Weights of a small GPT-style language model, trained from scratch on English Wikipedia.
Size: 12 layers, MLP 768 squared ReLU.
Architecture: RMSNorm before each block, learned positions, no biases in attention or MLP, untied embeddings, normalized queries and keys, capped logits.
Training: a variant of Adam for these matrices, 10763 steps.
Each number is 128 + 32 x the weight over its row's rms, rounded and kept within 0 to 255. Layers, rows and columns count from 0. Numbers have three digits each. The size before them is the row's rms in percent of the matrix's.

# layer 3 MLP up, 768x192, rms 0.114, rows 523-588, columns 96-143
050:143148149157071138118143132096093111130116075081139138103081105195068137133125158055133157145192159116125103110164084165097190128104117137118194
117:147139191084088124122162155068069172142120104085159144141132132122086064086063132101186137162139152155100068150105140137156174104077139182185155
045:102131151142083122162116167071099072126114127109163117126125113146096134149105163079105131111188165120140070121224068197108138092148111168121150
048:090172126188056120129108163096154088148115104032123143101118081154057124093120187128133113151155140134164117076140075208101170135152105157108153
108:134106139092144183101071133136135136161109119074123125112117146119074120172073133128130081113104052167151153085147163147082104093109122154119121
112:096125117142139099146100165096109148128121112115113141101157147164119164111058149104196090138156102145066136119157093182118191079137177139138198
126:124086139184139161097142176134141147148122161127126146097131183128144108095142095089128097157109069150135183113157152144110178098084161144114140
116:120173145095122169106078127119135144137104087067110146145069136131166098145168203101092091146129170096122089096125128111081137149064076147129071
056:095122178178063143165102176149133132129105116116116117155125094141063149114091122082148154094153107142123142088161052142110138100144109176132228
104:126155126175130092092139176133158134154141144099174184115131110130117165108140155118116153144184148127100152117183136129124117123152125193116161
046:108138167166095166133110159091070095152127116102111144121149108157097133174123172103145123099167171095120119126154096193149176134089066101094131
113:111184128142128149127201095134080143144109141126123214151094136148154094149185136103192123087108154107133105090137124149092157090104064129183196
121:116159139131135045201231152119089128118106105149166141182131128185128122135155122146137158078095135131111136119104129116105184163136087110132147
048:110166105143083131166152149108096155125125105100153140139126080175043155126108134067170156138148134156121091131119123172186184147112102188119136
044:077157149143073131108143123090127140134097117147116125117107100178091153116104159067136148132126146136117107106202085146118120110115125202135181
049:131157121121055087158150152080111099131098122100087156100114100169108143124086162104106145101174159143126096105180080127137160077077123164120243
124:144083168180082156092134149093108144140118181159125128094192111117108154125157144123121145158156133086090124107142140157134132164123182147072134
042:138205130122071120127212140093074056162120126121162140105106094167143151145120144107116141121167169098174103133154112105102147104139098156160143
049:103158130150059122126123132124092112211107118107163110147165125112112128117100171076127108086124115117104089107155078198124169115120105163097193
131:144119105128147143146113133167157129185096102085156130133176154134118124099127094092133085174135097133168092135182135119086175156107109075069142
113:124130131081130106144083148175136107159106107101127159091183131170074126104178180133174141105103165106167041104095114167073115147131122094110135
044:122149108166131135105139155054108071115099136144143164112123082127134142131091160094173115095140115163144091133127122185110147094109057188136209
108:092133161111096144159113138147119172120145099121137131161109089175033195140177132130220172138099149107127141125130133133162159081073134095118119
117:144160158167089127091163174137177141169123171089117115151131124140099170131148136093098099170156130155144168126110105128152120104156138107170188
125:082143075140154145107128177134139089164072089104114163126169102145116113134138101090122105088135151160146126121155170164118123129090100225073164
131:147106157115076100104137166127122103136159130125127128155114136162162164113094124169205147143194086099151122161147144135076148047100127096167117
116:123106171140121112096138160165130119097112173106131099147097119116095169117160152120173134134140171158131116168130137186116145142096139151118197
113:138135106106057115169114122094063191188141131111155137136142151125123104087164123141135094078108165096054111066151110186122150144088092113129142
123:108097113148056090098171137126099115148147138118124147089112113137151126139149166085167085099163111143153129121150091150082129161069082094124144
115:168142158100142170162170145134146088206154088088112104084074115134171200128119156125107093107084122155161142160189162110054150066175071159098149
049:098139121141100116138149158128120066153119132105138165129127150153119163142119211098099114096175132132068114096150079151133201098137075190143163
139:084126134086138104119172153172070108078095134112132144120122128168109182092117072121117163164123122162115140160148122191117095150158116157112136
048:061158175170091117129130199130092145143128134079126133134106102145090140121118157107204137106117125128141122137137079190129141151177136104098139
108:151142112160091096190140176107118078094127092119149179116137115161064133154092180165137168063186121137052159130151094146119147102151126126104152
045:128186154162092137134076140104117124135107082113148151122146064142084120111063130037168131088159143140131108092171127168172136132146120141136187
127:166096136089080103075120198126176139094088171105151183092170088126120190107033076106152123096154124132156163154142126164141143163107113151086146
093:215135179132135114143101112040151136129164110124129106135152117122090065202087087163102174144124125090099087128113100145136178154149112152129197
109:099141112176084142139172140110120166137109155091064131099163117145113137104167094211121166134088112131084160071134079161128194136113102131186128
140:103114135141136141108149213125180131137156138073117196083121108105120180098106128109120081104124115142062129121247149146109126139126108092108111
121:135099122101178173128098153113164083094076113088120113107185134132134163181133138142121098171115126113130156151140083153122114105118091192130115
132:133193140098120152099125175163174169168111085145114182107141144125111139124131170145124098090099176082135141111186129186134129195105061110094121
053:121131168141119119122107148076095136142127064106160159101132139141106172102119135097145137183131136140179092109134124153127109121121105156124181
129:144143145189119131163100146142120148113074172078153111189079119117111168131105156083137104148124147156124120113120134181150095161121139144116199
105:153204107102170109181153185139089139109140133136124186106136150168125148129093119097160104132130125184126075123139170157100163135153075098162151
042:115151111110099129133176128084104112164135129096105164133103097146052160107127184090140137100182114117131107128153087158136155176144112121135149
104:156159087071102127117088126118125174142166153079090174107158094149094179153182176117122088080141099155167152136158106189120199092187116140077131
123:153119124149125164200080170135139167124115143109174112126083060114137126129083143068137134193097086161131115152145147143125129097139164172097126
064:087163143104107117140113125081093108167139117087080140118138146151125100119102151105140122133189154099099121132170062154118169113155103125137190
118:095159129092110131071140110095086127164130156073117149097138101114144088125093154145101069107138130127150137146160116120081137088127051168089180
059:124177196149121123159141220077110112135122101104132129129150060179096153092095149131173129099215125091125079139135151192108126124073134083130169
040:083150177197094136150143133112135107148115143141111103134188062173076180142105148075157121128178153146131120111170102137131127104152099161137198
119:139099111164108140138080150069140121119085176136132094109122126091087099192136130084155115184170148197132181131133114113081188154117159127105145
137:082123147188095116148190180119120127111095147110146139144078163160150160153167135057116096169210103152142101163103129100162130140179103070163132
051:111157122068130114138129142120113127153133113065104127166108129169093148112097127113165146085167117131121137128189101140102166122115100157120249
105:130156138190092090129153141110146141177161150140108162145151078160101197185135142112166123127083184125154108085153143111110138089140143192108100
047:094174133161035142123186158097086126132123136113123148082168107176058171108120123099136144108123137148127100128123130172126127120102064205120124
126:111183100161115103092138084104098112191145118081096151069131107125157167137116195146115115121137131134105116127138064125103140108103097133055175
047:115176129180064137117125111138068125135128108099090146121158101148059116126132149102157162104154170113134082119147116149095152050155111147103167
109:152160179132136123163198145129167123099114186124142149140097105166056152163087125109133123171131147133042137143122152144116167134098099086110212
051:121168170130143116141144141086106070109104133080145175133143063158124183104093132090129140068143141102112113113170091117078174148073075123128163
045:117165125151074170125143165061045137143113128115158109126130111155123168146084184115130124112184094137141065132190085164143135126154123127132206
046:093170132153109140168108174068113101112138133103121119117105110154089159150130149052132135114175117152126107096188121168130117121127090120103177
044:108186164155093118086165156118086122166140105103139126128194128137104159140104156074143122116112128136064098187157118128145204125095066150129148
104:109158100098086177139077127126097134191130124138141158180120082160102147133128146106156125145104096116166101083193083166082174106083114152092129
046:111160161132116112128091144081116115157139159116147172127173068168104136163089153085199148088168175140130135085158018129080163103113075152103172
046:126156131146109183136093154100109114150131122081109179156134087138148138162111155111167169122185155126118084083156038152117191143145097137111159
# layer 3 MLP down (transposed), 768x192, rms 0.11, rows 523-588, columns 96-143
045:147084122115110142113132165151123110112059104119164165116115095069102121096090062113134141063134120172175114232116158092133103112154115134121071
118:118187072135140136121152145148138154110117134136133171164148132078171176123134135101191126103103094080096213152158151117120124128061075096095114
032:111105122086117096136128084139137053119128149112143111101131132148190135162111134134103108051097140122127149077065173130173073105148148113173111
036:141117107138124092078117115130116127052128123073098093156121097131120202148099140118109125147092113165108138163121077130137136089204157110141119
116:097140096105111146117137160126099086164141042135142093146149131058061109173136103082115117163106137126145135118125101099112157144143140146142088
109:149146106146122103135211157137118129170136139096184066140133105116103091104154080135123175126090119165107080122107170150133128140177124132037102
133:160097155068134105147127143097152132140133116134131143121124099164120098160107108137124148098096170159094099110126180139147149122127082159097122
116:136154089124125136124125138150088110119096148119131161132162105077119109171160152185100104101151098090099065146127110030123035083165105123094159
044:067106124121117099128118168169190166073139142085143072153030109176070131128148067119127179201145140105121120117119173116111143172172127155156121
107:145128106129122101117115148104159164089114158123132108188146090086064155136106090249132105128074128066177084125132145061171067118148105127153112
032:148195096116091134101142113095156121125091103165160124153165150115091074075114106122184116116117144138178148134095114158112137128147117103177161
117:113097137138160174107052169213132150106108123111168121123136127130102139126153093098163191133127122110144149132129150081131098078120109128187173
121:085123167140107140129139131117173137104135118110104174102133139138122073122158127115128089101112109142072156095151162121110108136116100121119166
033:146186151116105115104052077113146139159152120088138151124159157087118157094058149107118196139098153170088142138128181120124150126133168208127154
026:110076096127120150078147144107104105155118101155097041117136147030155113098134095113130180146203095119119131153194203150126101113117100166129156
037:155147091102124133081145102130113148096097160076172096136058101123123153060099130114163156177153121083161119120137076134154166079097129182160135
125:122085090136175133175123146180113094141112078119158109114123037142079151154176138184140101122141062178119168078079192098138082102156122179107099
029:170142110091126138151094113124117120126100112162101131142121132153108100057144000174072134130102133165108143137154119085067132103120155094135088
036:160155096067153113165113087147093167138159126134107156115083112150102119140110119171104106110167100106127141119147176096126150126080104000153113
142:153149116111094143122146126143145119179125123142093134134117167118154139147101164156117151165095146177094047137138142145133170141130145128000131
119:081115122135095088153126126133127072129167153140082151136118131129134132111193127192153099118211151101107158105118135132103109103117145108086085
029:164151134121153135109157122150117134082095099132130037150136105116177138141090158136176190151167100124114077154126146127126115104142057128107095
111:088123132127165207108133137130105189106147161144158143098126141151157091146147098134135128158115124139098140139131154108167159122092122124104120
116:118135109131116172166121102172108197091122115107114128128090165157069156112158125093166155136082133097108152131100174089152129116126110107193101
130:100090097144089144140202117110098098155154155139111127151145161118088092170124058144141125186155100100169124140138116144196138098112124179154159
134:151119112087119104083154133161170140072114084083072184155160066133175112122108160163113159120098141101128135089067151158103091154102182033129121
120:117134137095147205161118150149098109121159097090134083132102190128205114128168151147093137103100105114106108134074129095188096127108164156096148
112:151127066115092138109133137137148165091168156161141147103204176122117153072178155069151118200115103179163149120143105116063101163136142116109105
120:103103070113143073111181132137124111165163099095122152111110123149164119142186162098151193184109133093129096146137094122180095172132127158196103
123:121072110124151170087150086157122117221093131118096183121154136091200102142098151124194140132116134149138147111083124077179073155110177173077179
044:140094142133142135113145194135157122215143116126170157065139168125088131113104128107171120128147161130140131102121099117058109174126134097083147
136:090108108172094144092126067156117108121162099116133104162118136083141107100148191082151125119190120107155109114097154108138149116154136116165148
045:137104151098126155136187157163124131104144149115112124100119113156115088115131152138138146192125169148142133139197138082104128163120122097130166
114:101152128146127138140101120131102110091117119168135138124135125118138135127111169114152095151153095100202139132104058102074114116164142127064102
034:158086173162114167174062120124154064153207149125119078167153144110146052156129085086131132119140107180117124165053160138142176121124096122099148
132:035112093121181118167109048139080134173152118056183095103088156120125159097161136104089112145089126189119112099164126113069068104139095173087120
108:079132106141133152149112127138118132177108074119141136126063081132146122059162101060102141131148095075161125124160100140175081072070138133107161
114:195111125114129072103078104142190157099177101133070083142132095129184084165142172111117129198143130127073137109092158115135123080121124114111155
150:097174075140098151099176090089125148127143183114181160110119111135166103143136184166063159122109087123132038142149146145142115129108108223180100
125:126161123158137145143114097081079151154153147147116114086147111112110189118151128122110185133156147128140109117158148117128113078160172158057127
135:161134123115146160073110157075139143102151117139158170183121184125124137166137118102118142156152084101139156151149090134143115203121117058139172
039:090179040160127106121155113079131147138177120159199151132113107140104088094156140126143136173093043210175123165157104128142191054170127106119129
131:210117140088240069153165124148139162035136046131153132191153118111144166146101095137162114162061187146080126155113092134137117110167106092144112
112:121134149093071087134124201104128115139165124115117147154159127171149112108143060124095087113091192083103168214114156139144177118119114156218120
030:113100161118164115137152130115160166116119053163113046126108085111175131200132120113058123125103120220121148095089185139133107155148138112161111
105:091140158096157114103128118083128132111168082133161154175129106070179113091114153126138154090133133146154137081121104117114124139110149137105151
130:144122110131112094129158063125144129136138135101182048154121151145167098086101094152174166064141115104124084131143120103173088089176191154184152
061:116130154140164163056100116154180106097125121140131098169106110115161176084165136106119161149198127113146098130130109113128158104131135146148129
119:117106099202151118156107148144169113120146118183116117160132137121102135156175126132133177127113098114075167066115128109153144139076147108122088
049:121109102150115161125139089098154113118107166113138109205139115110132162116133104144147151131142157076147118103160095095113131158120096145156107
021:055102150085069187093177156139142117153049155149101054129121052099161143090127057097143130096143215086158146127152178096028124124095094130141150
121:164105138140167129066063124101173173158136117133107144118098095116121190115093159160113148132069152075156155114111093108151111117129170145172100
130:126140105119145090099152144174131104149132099124097082081158169157096072093090143061126099132116060120098134104148123119164213109124136111118129
040:156097124169200122115137125148124126112140086119148127121065070128149100134179105152069121166113103110113171094118107082106127137153134165099090
103:092142147150152196043109105137123107148114119121132111131037124117167093076136099172091137179157137077158136130107101100110102101124174123104136
036:142104106082144126129053082207110128075100127166126100156144133141129069096077024096207138103112128156119167122128113160154111118074170120100107
127:178101145088097116131135107127105145168149141158166181086130100111033156166140110156127183105148186126082117106093166119143092124081132144106131
031:174111119082119135101113180148096108056097101123144099157146120134156103131154127157109118126104072177147147090119142067126122092139130176114119
112:106124087126133176097112111116079106134125097123157103151163141126139126118135179170120114145135112070206104131141136139167111071067118163094110
036:124108097166081140135162143125099113081178126133165109138087158098200144133124127168167150210102081138153146101167074183140052136154180153142106
027:076141096128113087138129116187111196132106120099147111072120107161146113144149103190128152158114064100129089130152113068117031148120144128139083
035:138115123139135121165070172163128099140093133163107167094123086075139181114075149142113058071051125219061129116133141096115144131181086112136122
033:097185143135121153120183149150135129133110092148147135156152067143120116107122130098113144091184143107172131140185107147128140127179155173121140
105:122139195105161168101052119119158163060116068109126113130166140145141100124096100123178106121136133096154160144144111092181099154147136124107096
032:147138179135166121147104129123133158197203118134128138087127175073124117124122174150061118139163100097146113085077130074108066120137137110167086
032:079190086105118145160117171176108153125057138143109107181139100157134161102170099104128174122059108179122099106141057127162124106101141112126101